Weights of a small transformer language model.
Architecture: rotary positions, no biases in attention or MLP, normalized queries and keys.
Training: a variant of Adam for these matrices, 107M tokens.
Each number is 500 + 25 x the weight over its row's rms, rounded and kept within 0 to 999. Layers, rows and columns count from 0. Numbers have three digits each. The size before them is the row's rms in percent of the matrix's.

# layer 2 MLP up, 320x128, rms 0.175, rows 316-319, columns 0-63
098:506481516493489467500473466512530510513515491479489491485479487526525467517534516496484531532539532560515480480489517475450442511531498562504499495481526511490492472503507483511498535471476499
100:539513517538491506518500510533533541511489484487464472496456479521489503491519476469450492543544475567549492505484505473468480495515518490527503468489467465522501500455499487479521530477504489
095:496494511454539538554562485505477492491513467531453501487531482510511477501444477491451508487488466516535518505483503517510504465500479526482465528512501455475510506502519532502525499494540539
099:489527460506534478485535477529490513531493546540512530474487467491523485523477449503508503521507530532525585481511507503515538483501512528501477525482542487518467560498513471447498479476526517
# layer 2 MLP down (transposed), 320x128, rms 0.175, rows 316-319, columns 0-63
098:504491501507471490465484507476495486490511509494493492488500485525444492488492552457521494457531517518534521510480544503514499503496465450452493478522487513493578508491497508513536449529475551
104:521501556537507502496490494474514481472515496496495502504508467469478556511509475509465521456489479518508508454534519473500528476547541494505500505523501463502532511489516524526520484535519549
102:507510500471509492490472530499480472537481511510522494526534512478527512540485474498526446471491465511505493508473519537518507475508509524515507521497509496491519535509532533483558493473514534
101:515501530494488506514514513494496539488508519518472507499536505497506482537454470514548463494464484517494551512489490482518514523457503521485510495513492543452466522473499497531502490492473444
# layer 2 MLP gate, 320x128, rms 0.183, rows 317-319, columns 0-63
107:490543480540480523511504491543497503567495464519485477511492486491500500529503492498501483488515520523504473481499488499517538517564551490496483494468523494532503473518459505515493456534511440
093:470513490492494552509482500519524494480497541477479509521505510508518480512572481475515506428483482525510473442459470570488521539505511470516458477503497475508467506491495515512512503563498509
091:488507499465540533533497524477510483449527481519515514490514555491475506516530473479515457498494532468481514513521475529575522520489518537492527490463476523510504488528515488519497487501521552